Weights of a small transformer language model: 5.14M parameters.
Each number is 200 + 30 x the weight over its row's rms, rounded and kept within 0 to 999. Layers, rows and columns count from 0. The size before them is the row's rms in percent of the matrix's.

# down: layer 7 MLP down (transposed), 768x192, rms 0.214, rows 423-440, columns 0-191
# up: layer 7 MLP up, 768x192, rms 0.202, rows 424-441, columns 0-191
down423,103,189,185,165,232,235,125,214,194,213,184,235,173,169,249,227,219,180,129,224,231,185,205,219,171,201,207,201,242,186,213,168,216,272,205,199,192,187,155,210,184,188,159,203,190,209,267,169,235,239,179,252,229,231,236,181,174,185,244,225,247,192,208,183,249,193,186,142,193,231,192,232,203,250,249,227,246,200,196,192,175,233,200,193,201,260,196,191,137,181,244,193,217,194,202,174,273,126,171,215,207,195,200,258,176,166,197,182,184,219,192,187,270,255,172,189,176,206,273,156,175,196,182,224,216,242,195,166,194,195,168,160,216,221,200,219,211,227,191,175,153,207,196,189,241,207,217,209,206,190,225,207,163,182,198,216,195,195,208,254,230,191,275,219,213,170,177,212,252,217,161,164,195,236,241,164,216,186,189,192,212,197,156,239,227,236,216,217,195,201,260,205,187
up424,102,206,197,204,239,231,201,193,211,161,171,221,200,173,237,156,223,174,155,189,145,232,194,249,222,186,199,163,186,207,219,181,242,164,202,178,151,216,225,189,160,134,213,205,204,231,213,199,187,206,188,205,184,195,231,137,143,259,201,118,145,244,191,159,214,176,204,189,196,230,194,217,230,186,146,250,203,239,180,242,187,223,222,199,198,221,197,226,204,173,187,241,200,176,180,191,221,208,211,184,147,189,231,219,180,173,137,137,196,184,210,185,232,195,190,181,193,222,244,196,180,195,202,210,189,224,172,183,202,210,166,196,226,193,248,235,232,241,172,219,249,143,207,246,179,199,192,225,181,252,170,197,175,231,247,205,253,198,195,156,230,201,220,211,250,181,119,217,266,241,168,232,166,181,246,158,190,190,232,192,238,206,145,222,167,257,192,160,173,215,200,235,172
down424,100,184,246,159,247,244,193,219,206,175,183,191,264,253,226,206,192,251,222,145,198,210,212,180,217,182,213,164,216,196,195,171,176,186,141,212,190,232,178,183,234,195,205,149,212,197,211,202,208,184,157,239,235,152,196,235,226,249,219,270,211,190,245,195,213,172,172,165,191,195,215,189,228,194,180,174,204,185,129,211,165,159,249,149,178,197,197,156,171,177,199,195,185,237,203,164,168,220,165,262,243,232,175,213,172,233,230,239,190,164,180,256,237,189,170,189,253,98,188,188,151,175,189,182,206,202,181,217,239,208,198,225,200,234,213,174,168,194,181,155,204,229,237,158,148,196,236,252,218,203,193,127,210,181,190,166,160,174,262,177,239,183,198,221,227,214,199,252,188,185,199,159,208,202,213,216,166,214,189,199,212,196,255,201,229,217,187,171,171,180,244,180,204
up425,104,147,186,180,201,200,143,208,211,197,147,199,204,204,152,227,205,170,170,225,178,191,216,115,190,189,201,158,231,238,217,182,155,214,211,188,152,205,222,255,151,190,239,178,223,158,197,197,249,181,167,211,186,192,194,225,206,164,168,168,163,249,175,178,196,193,248,206,161,204,148,221,183,198,192,258,212,191,234,154,199,159,228,237,231,230,213,156,194,178,174,244,188,210,195,198,194,268,164,191,179,205,182,173,176,162,207,156,192,211,191,155,188,180,209,223,169,215,215,162,159,209,198,195,204,159,202,199,212,288,171,170,198,189,231,248,170,205,165,187,209,217,204,154,172,125,197,200,204,235,265,211,227,196,244,205,219,188,247,156,193,181,158,182,211,224,169,187,179,206,172,230,172,226,168,199,153,180,192,155,207,212,216,221,188,221,197,157,228,224,176,185,85
down425,103,160,205,199,241,181,210,175,168,191,244,194,174,212,232,190,140,205,164,203,208,184,174,204,200,182,197,214,192,122,208,196,182,135,189,181,203,123,231,208,181,220,172,164,163,189,170,231,184,197,241,194,175,219,243,209,158,236,274,142,216,157,244,121,203,243,232,193,211,176,162,178,196,170,203,204,258,161,170,157,163,225,198,170,207,161,156,258,204,246,197,194,195,228,218,206,204,238,223,210,180,170,224,158,225,218,183,174,236,199,168,175,159,196,221,225,185,184,171,266,242,222,182,219,198,206,164,204,216,217,126,233,159,160,203,191,193,192,201,250,225,223,208,184,200,210,225,222,221,153,215,205,165,249,168,214,169,216,207,270,172,200,247,198,176,209,207,193,242,227,225,231,194,260,223,237,155,180,196,195,219,202,249,221,183,234,186,205,222,216,160,230,231
up426,107,256,188,276,228,175,193,208,206,147,199,206,221,237,188,197,212,217,189,167,238,216,208,212,212,191,171,221,155,136,209,188,170,199,192,264,207,225,211,192,231,201,210,235,204,233,212,200,205,167,278,241,230,221,164,207,212,213,270,201,154,221,157,180,282,212,213,210,180,234,198,200,180,199,200,157,133,192,186,193,188,180,221,191,219,222,220,239,180,186,219,236,175,203,189,164,195,173,168,226,160,214,235,208,192,192,225,271,214,192,167,206,195,221,169,211,200,206,188,202,239,202,232,226,185,202,141,236,227,174,242,164,168,219,194,155,251,193,174,163,228,210,197,146,263,165,200,199,197,126,233,214,170,236,136,239,213,194,225,222,188,171,243,243,290,165,221,155,193,218,171,168,169,215,209,206,203,205,188,266,205,195,220,237,233,184,248,215,218,207,196,220,194
down426,087,187,209,185,227,155,213,223,159,183,186,175,184,215,161,151,251,200,226,222,233,167,191,124,194,239,239,200,144,181,239,208,200,195,221,254,139,249,152,175,195,190,225,164,202,198,217,188,230,198,221,268,229,244,169,177,214,216,215,187,187,198,174,180,240,234,192,201,232,234,212,242,208,213,189,213,243,194,226,193,223,198,233,195,200,212,155,239,159,235,220,186,147,160,141,254,167,230,173,285,197,269,230,193,190,186,206,172,239,171,175,163,235,213,195,210,154,234,161,220,238,195,196,156,226,237,210,207,203,175,167,169,253,193,144,190,251,211,184,165,191,174,177,168,234,204,203,200,173,201,215,206,166,195,197,169,189,216,252,193,167,190,239,230,235,161,209,174,196,178,204,215,222,179,144,196,215,164,202,171,235,148,222,240,207,186,141,187,241,231,167,216,184
up427,081,127,191,240,171,272,231,206,176,216,102,190,198,174,133,188,160,190,184,151,207,195,233,209,153,222,150,212,212,134,200,159,201,229,214,181,200,217,226,224,172,207,190,203,186,208,187,185,213,203,228,247,185,229,194,270,160,161,199,171,218,202,191,164,157,178,163,222,230,222,204,231,143,187,206,211,176,213,179,171,215,195,171,172,181,232,190,236,225,170,247,216,205,172,206,204,171,190,226,223,191,205,207,197,248,146,229,195,224,210,194,201,162,214,184,155,221,160,168,175,225,228,129,241,205,208,200,156,179,218,207,159,173,201,170,156,209,188,185,167,224,229,214,193,236,242,175,262,207,167,193,165,257,259,198,193,238,141,148,249,166,215,179,189,166,215,209,247,203,201,243,178,203,185,210,233,210,250,220,167,207,191,229,209,196,173,183,212,232,161,215,149,225
down427,084,183,192,176,232,231,202,226,189,170,240,177,217,206,220,260,166,188,208,259,188,203,190,181,192,163,204,195,252,165,176,192,165,245,233,192,193,167,232,165,211,184,199,216,252,215,219,156,186,202,225,181,146,245,239,232,269,202,204,201,188,217,216,181,206,231,173,194,224,226,221,230,206,227,156,179,240,234,204,185,193,160,172,160,156,204,202,163,164,180,193,241,228,183,234,191,259,160,274,211,162,151,203,244,167,172,235,166,200,177,164,208,199,152,239,178,200,180,208,219,220,213,199,215,220,109,180,175,199,203,205,196,173,237,182,152,215,215,200,160,139,126,166,196,175,213,150,186,182,210,193,209,209,191,225,238,141,181,187,207,244,271,152,172,177,226,206,172,204,237,207,229,197,217,208,182,230,207,213,228,181,251,238,183,219,193,244,172,173,229,128,231,200
up428,097,172,202,208,189,180,208,183,200,216,221,240,188,162,209,157,223,182,240,166,156,201,221,160,233,198,192,216,228,194,226,180,229,206,176,205,197,188,208,214,237,144,234,218,209,211,226,203,260,159,199,181,209,205,168,183,183,215,232,191,214,197,205,215,147,174,209,186,176,200,175,238,185,192,169,219,222,203,205,116,245,216,204,164,188,167,199,189,238,230,198,231,230,191,186,122,187,194,161,235,132,190,191,207,184,286,226,224,176,189,173,226,170,189,189,205,237,201,184,220,197,154,169,198,168,222,245,236,135,192,186,176,224,203,209,170,263,211,198,249,205,187,218,204,162,253,162,237,229,201,218,208,188,190,185,209,194,202,190,199,212,147,156,205,145,126,258,178,188,242,204,177,210,230,196,138,158,152,276,200,123,221,199,221,181,273,212,181,228,152,182,225,234
down428,098,208,215,199,244,213,220,297,257,219,171,220,208,202,249,169,236,138,171,162,193,192,164,205,180,261,242,186,193,189,215,153,193,186,206,151,221,189,175,162,154,189,193,228,173,209,248,205,188,242,221,232,158,226,178,138,193,157,226,167,156,209,210,221,237,211,139,262,277,211,215,212,252,190,226,194,243,188,197,193,170,248,220,227,265,176,184,220,172,207,185,160,216,211,205,217,186,162,179,181,190,200,217,206,234,148,207,138,165,237,235,220,181,185,187,216,190,186,160,216,175,252,204,184,172,218,219,222,235,206,188,207,207,196,262,203,220,186,196,171,173,184,240,189,236,217,168,146,190,223,198,166,221,156,185,154,188,221,222,144,250,271,215,189,200,162,172,189,190,228,226,190,235,168,171,220,220,207,167,204,183,208,201,239,185,186,226,161,235,218,202,213,213
up429,103,183,237,185,210,195,185,152,175,197,195,196,161,250,176,179,206,267,287,247,140,200,236,211,240,229,197,189,221,248,211,203,196,196,254,233,174,236,193,204,175,177,176,223,237,223,258,225,256,210,211,182,126,205,167,216,196,212,230,210,158,219,197,165,194,243,208,258,203,220,183,193,220,149,245,154,178,215,207,204,240,191,176,238,211,216,198,208,232,138,202,189,162,184,191,149,153,168,197,217,202,198,179,249,263,190,193,227,162,182,121,178,234,192,204,192,191,213,228,175,194,227,229,186,182,168,254,201,175,167,190,278,248,213,176,207,180,226,201,252,268,232,210,217,226,235,183,235,197,197,177,229,176,226,175,159,213,204,224,165,195,209,223,196,161,170,207,222,226,237,207,190,181,201,176,228,258,187,205,192,164,214,213,230,214,141,202,216,194,191,245,203,235
down429,093,206,202,185,188,212,178,213,217,183,205,214,195,222,212,173,200,142,245,206,211,154,157,245,171,255,177,178,185,250,268,214,188,192,177,165,223,215,178,187,199,243,162,211,209,202,180,223,217,191,191,217,160,185,120,162,227,203,273,191,196,215,192,242,177,183,169,215,199,158,233,199,169,170,146,195,180,213,253,222,258,194,169,178,253,200,183,206,192,162,174,251,222,230,206,193,262,266,185,192,210,191,241,165,158,172,228,179,184,142,186,194,174,196,146,173,189,218,192,175,232,229,191,161,251,207,157,163,180,204,203,237,280,209,198,191,230,229,287,192,185,187,194,174,199,187,144,152,205,211,140,197,243,243,181,196,202,174,165,193,242,184,200,229,184,155,210,240,208,173,179,171,190,206,220,236,171,183,259,238,205,212,209,210,154,205,190,195,199,217,183,231,154
up430,082,195,173,234,206,198,236,217,228,156,218,196,221,200,185,208,185,199,170,186,188,200,148,192,268,136,221,263,166,215,167,186,212,224,218,231,259,244,150,221,196,203,233,139,235,190,137,199,196,163,203,243,258,180,196,270,218,211,180,165,182,240,172,189,230,192,162,149,169,233,238,232,229,154,199,161,164,203,217,173,161,220,197,196,219,186,188,180,210,175,182,228,187,141,185,206,217,179,174,166,216,262,202,198,204,203,193,175,179,223,210,218,154,178,206,235,208,187,180,220,188,187,120,205,224,226,226,227,229,272,251,194,191,152,262,267,175,215,263,229,204,233,164,211,153,186,171,246,176,238,209,202,235,212,214,135,197,194,185,208,225,146,174,210,214,150,175,211,221,213,187,204,200,226,185,214,240,186,199,222,191,217,239,226,173,221,177,190,207,169,227,209,175
down430,098,191,208,261,212,220,202,209,185,196,227,239,128,167,184,259,238,187,206,181,203,209,204,187,194,173,237,205,199,216,212,220,185,191,123,192,181,264,136,172,174,190,204,187,190,186,220,211,190,175,178,171,179,217,174,230,231,207,200,216,196,252,205,149,194,207,177,188,208,243,170,141,191,219,198,203,179,168,142,226,219,245,216,159,213,179,210,190,159,233,213,205,204,118,219,161,206,211,191,196,175,194,188,193,195,201,161,220,196,212,175,172,243,270,183,190,168,230,237,188,226,189,243,150,202,191,170,272,198,183,209,218,152,244,163,221,185,204,163,198,217,166,217,225,208,131,203,136,232,180,218,217,203,239,217,167,208,257,196,226,196,207,207,225,207,197,194,175,159,221,254,239,171,191,234,192,136,215,205,191,205,182,168,118,178,228,250,250,158,212,162,265,177
up431,095,218,184,215,190,214,211,192,207,203,175,187,229,181,220,176,204,206,141,188,264,229,188,217,200,239,193,234,222,150,211,183,217,235,222,168,212,208,228,217,157,237,246,242,239,190,169,240,192,217,156,219,209,243,195,209,247,179,228,154,251,191,184,259,230,186,198,182,188,220,198,140,186,195,206,204,237,208,236,254,267,206,217,217,213,216,242,214,140,181,200,195,218,193,196,212,228,150,153,244,164,239,224,174,223,244,211,162,263,150,229,218,203,201,193,268,195,209,205,175,208,211,191,213,211,160,246,230,183,189,176,153,220,184,164,202,246,219,216,198,215,172,197,224,205,192,150,165,184,210,268,201,214,120,169,196,208,176,196,191,166,200,258,145,187,243,197,143,213,270,265,223,166,183,231,182,169,158,224,200,156,185,214,171,206,228,199,178,169,184,225,187,240
down431,093,208,203,186,184,203,187,241,207,199,224,251,176,207,220,179,182,195,230,167,233,202,187,260,178,157,194,154,174,183,230,215,202,223,166,162,176,169,224,224,146,231,177,202,158,245,218,212,188,173,174,141,197,245,192,242,216,174,238,235,159,212,199,154,200,179,225,194,193,207,200,175,200,246,165,231,199,169,181,182,196,201,149,175,203,240,228,208,178,205,200,232,186,211,170,237,140,177,152,150,161,166,187,217,257,237,225,216,237,175,193,203,185,272,287,217,168,182,166,179,208,168,193,192,250,179,156,275,174,178,187,248,226,205,221,244,210,193,197,160,151,190,240,224,212,181,204,177,189,219,185,173,217,227,180,233,182,117,188,191,213,232,231,264,196,239,224,190,203,175,235,202,208,167,215,162,247,169,180,184,167,239,220,239,183,195,205,239,263,210,203,248,192
up432,103,203,174,176,150,176,249,171,195,196,218,166,263,146,192,230,210,160,210,188,192,167,215,235,219,233,239,256,195,198,162,167,195,287,270,222,196,189,204,197,144,169,186,211,162,129,180,203,197,191,197,181,180,258,174,206,211,192,169,209,202,218,195,174,131,211,230,238,252,212,174,165,189,226,153,250,186,218,226,203,228,246,157,227,219,173,185,207,176,159,188,198,192,216,217,193,214,243,188,191,195,190,252,223,154,198,219,155,168,216,186,197,195,217,229,214,204,240,169,179,198,185,168,179,192,220,187,285,162,250,178,218,169,230,186,194,233,151,158,211,207,211,200,194,188,208,192,199,180,125,169,199,213,178,196,269,253,210,191,201,175,225,206,247,198,138,211,194,202,181,207,242,207,147,201,241,175,247,174,201,186,233,184,216,242,167,162,228,221,187,179,144,203
down432,106,178,197,155,142,181,201,215,190,216,208,191,221,173,137,187,253,191,149,193,201,228,198,163,211,219,219,210,228,232,265,210,194,198,222,283,205,201,169,162,132,217,180,200,206,177,211,187,225,177,207,204,196,224,183,200,162,213,167,262,219,198,221,245,196,212,191,197,196,226,196,166,255,204,207,217,243,216,208,240,232,206,143,176,181,197,186,196,190,196,207,254,213,193,190,224,248,190,219,216,204,206,226,204,161,159,201,231,138,197,192,182,155,163,195,173,206,161,174,152,179,229,188,182,204,245,241,185,209,197,214,217,196,185,175,227,251,222,245,167,137,221,208,175,203,178,138,221,157,211,188,202,228,263,201,180,195,284,159,165,215,214,229,212,212,254,181,216,183,235,201,194,238,207,209,120,244,231,166,173,215,245,154,147,157,181,192,225,219,191,199,114,209
up433,098,219,159,248,219,225,140,168,218,169,211,222,256,196,234,177,198,169,192,163,193,210,184,251,175,214,210,218,220,163,221,188,208,214,177,203,184,169,217,211,177,221,187,214,227,204,146,240,159,161,224,215,205,225,248,203,199,148,187,203,242,176,184,210,199,207,191,200,256,170,171,221,206,195,207,183,214,283,206,208,158,170,242,227,223,179,204,192,163,187,177,189,200,198,211,141,184,187,165,183,242,247,216,219,243,167,183,212,203,211,249,222,201,243,234,185,184,199,248,204,241,186,209,229,297,241,179,173,239,212,199,231,208,134,199,160,256,206,227,196,131,277,211,220,123,213,238,130,208,187,149,193,230,214,216,214,187,195,225,166,185,190,217,155,201,222,191,247,154,204,207,211,183,249,258,184,249,189,179,209,180,206,192,221,223,207,220,148,213,230,221,214,227
down433,092,201,179,141,188,233,197,187,132,183,204,177,154,148,204,181,182,125,231,233,243,188,192,177,251,187,183,182,244,219,173,234,202,210,263,137,164,174,170,205,223,228,196,185,208,188,215,170,154,244,194,174,160,161,211,221,213,246,177,194,220,181,175,229,215,233,191,231,225,257,193,257,157,172,196,157,196,224,192,168,173,150,233,164,178,215,199,199,187,198,216,209,216,193,158,188,193,206,173,257,251,236,205,209,155,161,206,199,195,188,221,195,186,169,220,172,250,170,198,174,127,226,185,168,223,250,172,227,247,154,181,241,153,175,185,260,171,209,176,253,214,173,179,171,190,158,188,169,222,231,212,230,179,215,163,201,196,263,221,210,214,179,210,184,227,221,281,227,187,191,200,212,173,199,237,254,196,228,205,190,178,238,190,203,214,177,210,214,178,190,217,186,132
up434,103,175,279,176,186,236,267,177,121,218,260,213,209,192,197,196,207,207,205,143,224,202,259,259,176,166,190,176,180,240,204,155,249,205,201,147,184,180,177,219,183,197,205,216,183,198,198,227,171,140,179,179,226,287,232,216,230,211,187,188,220,199,247,204,244,198,248,219,194,186,203,183,169,229,244,224,212,184,236,141,165,245,187,206,211,204,173,196,156,125,238,265,225,174,196,197,207,179,209,215,194,251,211,192,222,248,190,193,212,178,203,194,175,230,216,176,162,230,201,171,279,205,201,231,211,188,221,221,214,197,239,210,182,183,267,246,236,235,183,232,232,256,241,218,202,197,268,155,171,195,196,204,202,199,171,209,209,205,204,191,209,198,205,226,192,139,171,239,216,192,195,188,188,234,196,244,209,242,232,228,181,195,191,196,162,186,174,211,182,154,195,171,229
down434,098,175,183,176,129,156,155,210,185,226,196,216,213,151,191,180,150,243,228,139,174,195,238,181,231,201,227,192,202,199,209,189,268,194,265,195,244,196,167,228,187,176,204,211,181,166,198,206,149,220,181,200,220,246,171,208,170,225,177,209,135,201,152,221,209,176,193,181,219,192,182,180,185,167,199,216,184,173,185,134,186,196,190,152,210,191,168,221,194,256,202,227,254,160,221,197,219,191,164,194,186,243,212,219,175,215,160,220,176,200,228,221,130,161,138,216,188,189,195,233,165,167,214,222,205,174,172,205,153,268,176,233,225,175,209,185,190,254,204,211,195,197,241,193,223,223,227,220,209,218,199,227,217,186,215,197,237,158,218,206,188,119,217,164,166,202,192,143,163,162,205,214,198,211,222,209,150,237,170,167,172,181,201,164,254,216,192,241,208,92,171,188,174
up435,096,212,194,154,197,254,273,211,271,235,181,223,197,160,180,159,201,193,219,172,186,268,205,189,157,170,185,179,192,195,197,170,158,209,241,273,173,149,209,252,208,188,179,270,193,194,209,203,186,175,184,215,242,230,175,213,191,201,196,184,216,240,245,208,217,182,254,226,177,198,191,207,149,193,126,218,195,200,187,227,160,227,223,222,218,195,175,219,202,180,241,169,236,202,147,125,223,195,193,198,198,244,182,223,203,190,224,220,223,220,188,279,191,255,209,265,219,160,212,225,207,226,145,206,172,202,207,258,180,181,210,254,213,212,174,149,222,153,200,204,164,180,186,198,156,209,187,213,205,210,161,227,228,170,200,180,243,108,171,202,213,170,268,213,184,207,184,236,199,216,215,260,196,200,213,177,207,216,241,174,186,210,232,177,213,186,189,177,187,204,174,211,215
down435,086,233,172,202,203,223,177,148,198,167,203,206,231,276,192,178,170,212,170,202,178,230,239,205,206,211,215,208,290,194,243,205,194,233,180,175,246,193,297,197,221,240,238,211,205,220,244,243,160,224,226,175,197,141,248,183,211,157,213,188,228,200,150,228,188,222,245,193,217,227,211,164,196,265,215,200,205,241,231,180,269,154,191,209,181,176,222,194,189,192,194,190,204,209,208,207,157,223,196,226,194,224,212,203,176,187,200,147,195,240,232,226,182,148,196,244,180,238,175,184,223,208,187,219,168,222,212,238,158,242,244,208,196,210,188,162,173,211,235,146,191,225,216,156,209,222,282,192,193,208,200,229,239,230,210,214,167,188,191,159,215,169,155,209,227,205,176,191,251,224,227,198,232,194,140,239,208,230,200,182,155,190,162,171,262,226,211,215,200,243,237,220,142
up436,096,228,153,234,213,242,204,195,198,232,197,164,230,122,201,198,143,195,189,187,228,177,205,212,211,211,207,228,192,172,199,171,217,211,249,188,224,171,213,176,216,173,179,244,232,243,193,204,212,246,170,214,192,160,198,176,249,198,201,139,302,202,297,190,100,221,219,220,232,194,209,288,162,217,221,216,242,194,258,184,208,191,227,213,284,210,155,201,225,247,178,188,209,199,231,251,245,160,221,215,166,160,188,218,176,261,238,211,161,189,192,197,211,177,218,195,230,240,203,197,160,188,179,204,203,217,185,206,165,193,182,201,151,218,210,204,184,220,156,202,216,192,224,183,219,203,219,226,233,149,225,232,192,198,225,179,225,179,183,225,153,198,194,218,198,227,272,195,178,192,223,200,194,225,200,190,193,173,232,186,266,216,182,181,178,217,205,224,206,197,222,246,204
down436,101,174,217,186,209,234,154,188,221,182,214,168,175,215,234,161,215,200,199,192,237,222,205,174,133,164,220,119,219,233,197,202,182,213,210,144,196,149,242,197,281,241,161,209,197,196,263,242,187,193,159,278,195,202,228,206,190,167,245,186,240,199,190,224,232,196,159,267,193,194,213,175,221,217,180,202,187,184,180,210,198,188,226,211,145,196,210,177,202,170,198,186,242,229,212,134,176,190,158,196,207,199,141,200,243,175,200,242,158,216,170,175,183,221,197,194,233,195,227,198,151,242,206,235,173,212,182,170,223,201,230,210,213,189,189,192,154,208,227,206,224,168,230,156,167,207,222,191,173,211,132,179,241,156,232,215,213,214,235,200,201,199,216,196,226,203,170,199,197,175,226,286,192,154,255,269,196,202,282,195,133,217,178,202,199,217,225,197,181,244,188,231,212
up437,108,194,204,211,200,208,231,175,220,218,201,192,163,209,145,167,212,173,166,245,204,191,224,211,177,232,199,171,195,201,228,150,165,205,228,241,219,230,182,236,179,185,181,251,224,242,222,206,180,184,168,122,178,172,213,214,221,192,170,195,216,219,251,227,176,237,201,152,193,214,207,242,192,185,179,164,153,171,179,194,193,214,222,191,243,250,214,217,206,191,224,177,220,251,222,213,105,176,245,168,232,224,257,164,190,220,181,218,202,197,224,203,188,162,197,263,201,251,207,166,236,226,242,184,247,146,203,229,172,204,175,208,127,188,198,168,257,238,277,223,217,171,154,239,199,168,268,197,205,170,164,249,212,196,192,228,187,178,171,221,198,186,206,195,181,209,205,180,256,271,171,222,221,200,246,170,171,192,214,202,180,257,224,208,208,210,177,187,170,220,149,180,156
down437,101,202,220,182,216,184,235,219,237,186,174,212,158,206,260,160,222,189,168,247,264,171,165,197,203,215,180,233,221,229,235,199,208,203,223,260,138,236,178,209,195,162,206,187,228,178,195,181,190,180,202,232,286,197,234,183,201,200,176,232,203,188,202,307,229,207,231,202,226,163,219,176,182,190,230,136,180,180,206,203,161,254,206,173,192,168,176,195,212,205,196,180,268,262,272,209,205,248,180,159,251,199,255,230,202,209,238,259,236,179,208,221,194,170,222,222,218,175,215,206,159,229,155,196,200,182,255,159,165,226,229,223,235,230,203,182,223,180,197,201,208,207,178,207,180,186,167,233,173,189,157,225,201,203,205,229,193,155,159,214,164,166,159,194,213,162,199,153,216,168,175,198,210,161,172,180,255,238,228,191,184,242,186,188,213,180,171,133,193,201,197,192,162
up438,104,187,177,228,203,261,237,172,230,229,241,191,228,209,195,182,250,216,223,173,204,150,226,201,188,225,209,228,222,182,228,168,128,212,197,163,207,214,216,241,254,230,208,254,226,234,237,192,116,192,215,220,134,176,185,206,230,168,236,170,195,197,177,160,159,172,200,230,226,216,173,222,152,210,251,227,159,173,188,220,224,179,206,211,219,173,206,231,186,166,214,173,193,214,203,174,201,208,268,193,131,163,162,236,232,189,176,196,238,184,204,257,154,196,196,185,223,172,196,170,193,202,270,191,162,188,212,179,243,253,190,176,217,162,256,211,214,178,140,178,222,191,173,180,184,224,214,262,207,208,250,145,180,148,226,172,205,185,186,151,177,211,252,222,221,217,200,162,193,234,264,211,209,211,189,184,217,188,235,187,208,198,222,185,156,227,179,225,241,170,241,202,175
down438,101,187,194,193,168,236,149,246,236,179,208,236,179,148,211,238,200,172,231,219,196,234,187,249,215,202,195,184,178,154,224,197,255,187,229,231,245,184,165,251,217,162,199,236,215,188,173,164,241,221,191,258,192,224,174,225,203,251,240,242,190,136,209,277,214,203,160,249,185,240,174,258,211,212,181,154,200,187,142,213,195,214,171,209,265,224,229,226,161,169,206,223,166,221,222,245,177,222,185,204,202,214,186,238,203,184,239,212,157,214,157,182,180,209,216,193,185,208,154,203,200,243,186,164,150,179,193,217,140,205,209,213,216,167,171,201,202,175,193,213,177,190,157,134,214,221,192,187,225,201,163,185,202,151,198,255,190,220,229,202,250,213,211,189,209,210,185,218,144,230,205,189,191,203,122,195,155,204,192,144,239,213,157,137,254,185,173,160,201,178,204,216,234
up439,115,196,209,249,207,147,196,214,269,195,207,195,237,179,161,256,202,204,208,164,175,213,198,235,169,136,222,213,199,200,189,206,217,186,214,192,226,174,129,200,263,148,253,191,219,182,187,188,187,191,129,189,213,181,239,216,221,182,148,184,127,188,188,244,196,212,220,229,187,212,222,190,229,210,178,226,211,170,225,180,112,240,159,212,168,224,186,166,146,187,159,194,188,183,237,208,188,180,192,213,157,245,195,166,177,167,212,179,221,134,174,151,227,196,178,201,220,196,165,150,221,186,218,153,211,170,185,241,181,234,171,198,224,171,188,192,216,212,225,189,186,210,219,171,155,210,186,195,173,239,213,194,160,202,171,203,219,109,209,214,130,198,217,222,263,218,166,185,186,231,162,187,199,221,211,205,228,117,193,172,211,188,236,229,134,213,209,247,192,189,200,206,190
down439,107,226,160,160,189,235,209,215,166,204,208,213,168,219,242,200,174,192,223,209,266,192,208,181,217,237,183,163,217,126,208,186,178,229,195,170,163,213,264,193,157,243,136,214,173,209,216,215,253,228,236,185,172,221,193,160,171,197,198,219,259,208,195,154,184,179,161,176,187,183,162,239,195,203,206,168,159,210,160,219,279,129,212,198,239,167,185,207,190,206,229,229,177,233,149,189,180,215,230,180,215,178,173,218,207,235,199,192,205,230,202,213,212,187,243,192,166,186,247,237,209,213,179,248,227,250,215,165,235,162,206,175,198,234,171,189,198,154,135,210,228,187,211,205,233,162,212,176,204,135,185,196,239,196,216,206,187,265,186,182,262,200,181,184,121,187,213,228,218,164,220,204,214,212,173,193,132,253,222,240,178,224,164,194,264,175,177,156,177,224,209,214,202
up440,101,252,156,183,219,177,183,234,280,177,241,252,269,158,162,217,200,126,191,235,190,142,204,161,178,188,172,170,167,207,221,190,152,140,227,203,165,189,201,193,195,175,219,167,192,180,229,183,256,145,201,179,197,203,251,166,198,228,208,203,140,211,205,199,192,229,231,207,237,131,236,178,212,157,200,245,236,210,190,185,161,217,212,170,215,186,174,206,206,217,164,223,213,223,216,231,252,246,273,219,208,273,180,170,198,137,219,158,164,203,166,138,204,206,203,186,176,166,212,206,210,219,231,190,204,161,183,181,176,152,230,239,158,198,211,237,173,205,190,186,216,194,209,182,151,170,215,238,250,205,261,172,254,216,197,196,184,202,184,167,204,183,226,180,196,179,242,234,226,193,186,192,199,219,197,193,192,199,206,223,177,173,233,196,243,233,185,183,147,193,188,230,227
down440,099,177,201,234,188,165,269,224,185,186,215,174,154,187,168,193,156,211,282,203,204,149,191,196,195,178,195,214,146,248,234,178,224,184,201,198,204,232,245,194,196,260,163,179,153,223,198,228,265,201,189,156,217,182,166,148,129,174,182,198,164,178,161,190,198,182,183,203,213,204,225,215,145,205,188,247,235,222,206,185,201,167,228,244,193,154,227,206,191,164,197,194,225,201,188,171,256,306,217,212,199,263,224,221,161,230,181,188,189,164,198,217,189,233,190,187,172,192,242,207,200,195,181,177,223,175,191,221,224,163,275,227,234,231,204,202,201,239,201,186,200,225,239,192,208,220,200,191,233,235,217,167,169,162,250,166,255,201,218,217,188,226,189,182,268,216,206,179,229,179,182,210,219,203,177,213,190,176,217,223,183,270,185,226,185,236,190,227,229,209,188,107,219
up441,106,199,201,186,178,201,212,206,174,182,207,152,214,189,157,262,167,219,236,200,243,203,194,190,228,157,178,159,211,246,224,182,197,227,165,175,191,232,186,188,197,219,233,240,155,184,168,221,229,190,171,209,195,214,223,177,215,194,189,185,186,179,138,206,183,131,201,189,224,183,204,193,227,258,197,213,197,225,212,259,189,231,195,206,215,195,215,161,208,177,175,227,135,237,195,209,143,183,182,178,197,206,219,207,170,165,189,249,173,176,192,180,193,150,182,226,211,196,233,198,181,186,226,209,254,216,200,202,219,262,167,152,179,120,175,229,174,186,215,201,244,184,236,195,226,123,196,273,208,181,223,182,230,264,232,198,197,179,218,167,241,182,257,193,168,172,184,151,170,267,181,213,165,179,192,151,169,258,265,183,246,245,197,154,206,160,205,222,232,245,240,192,239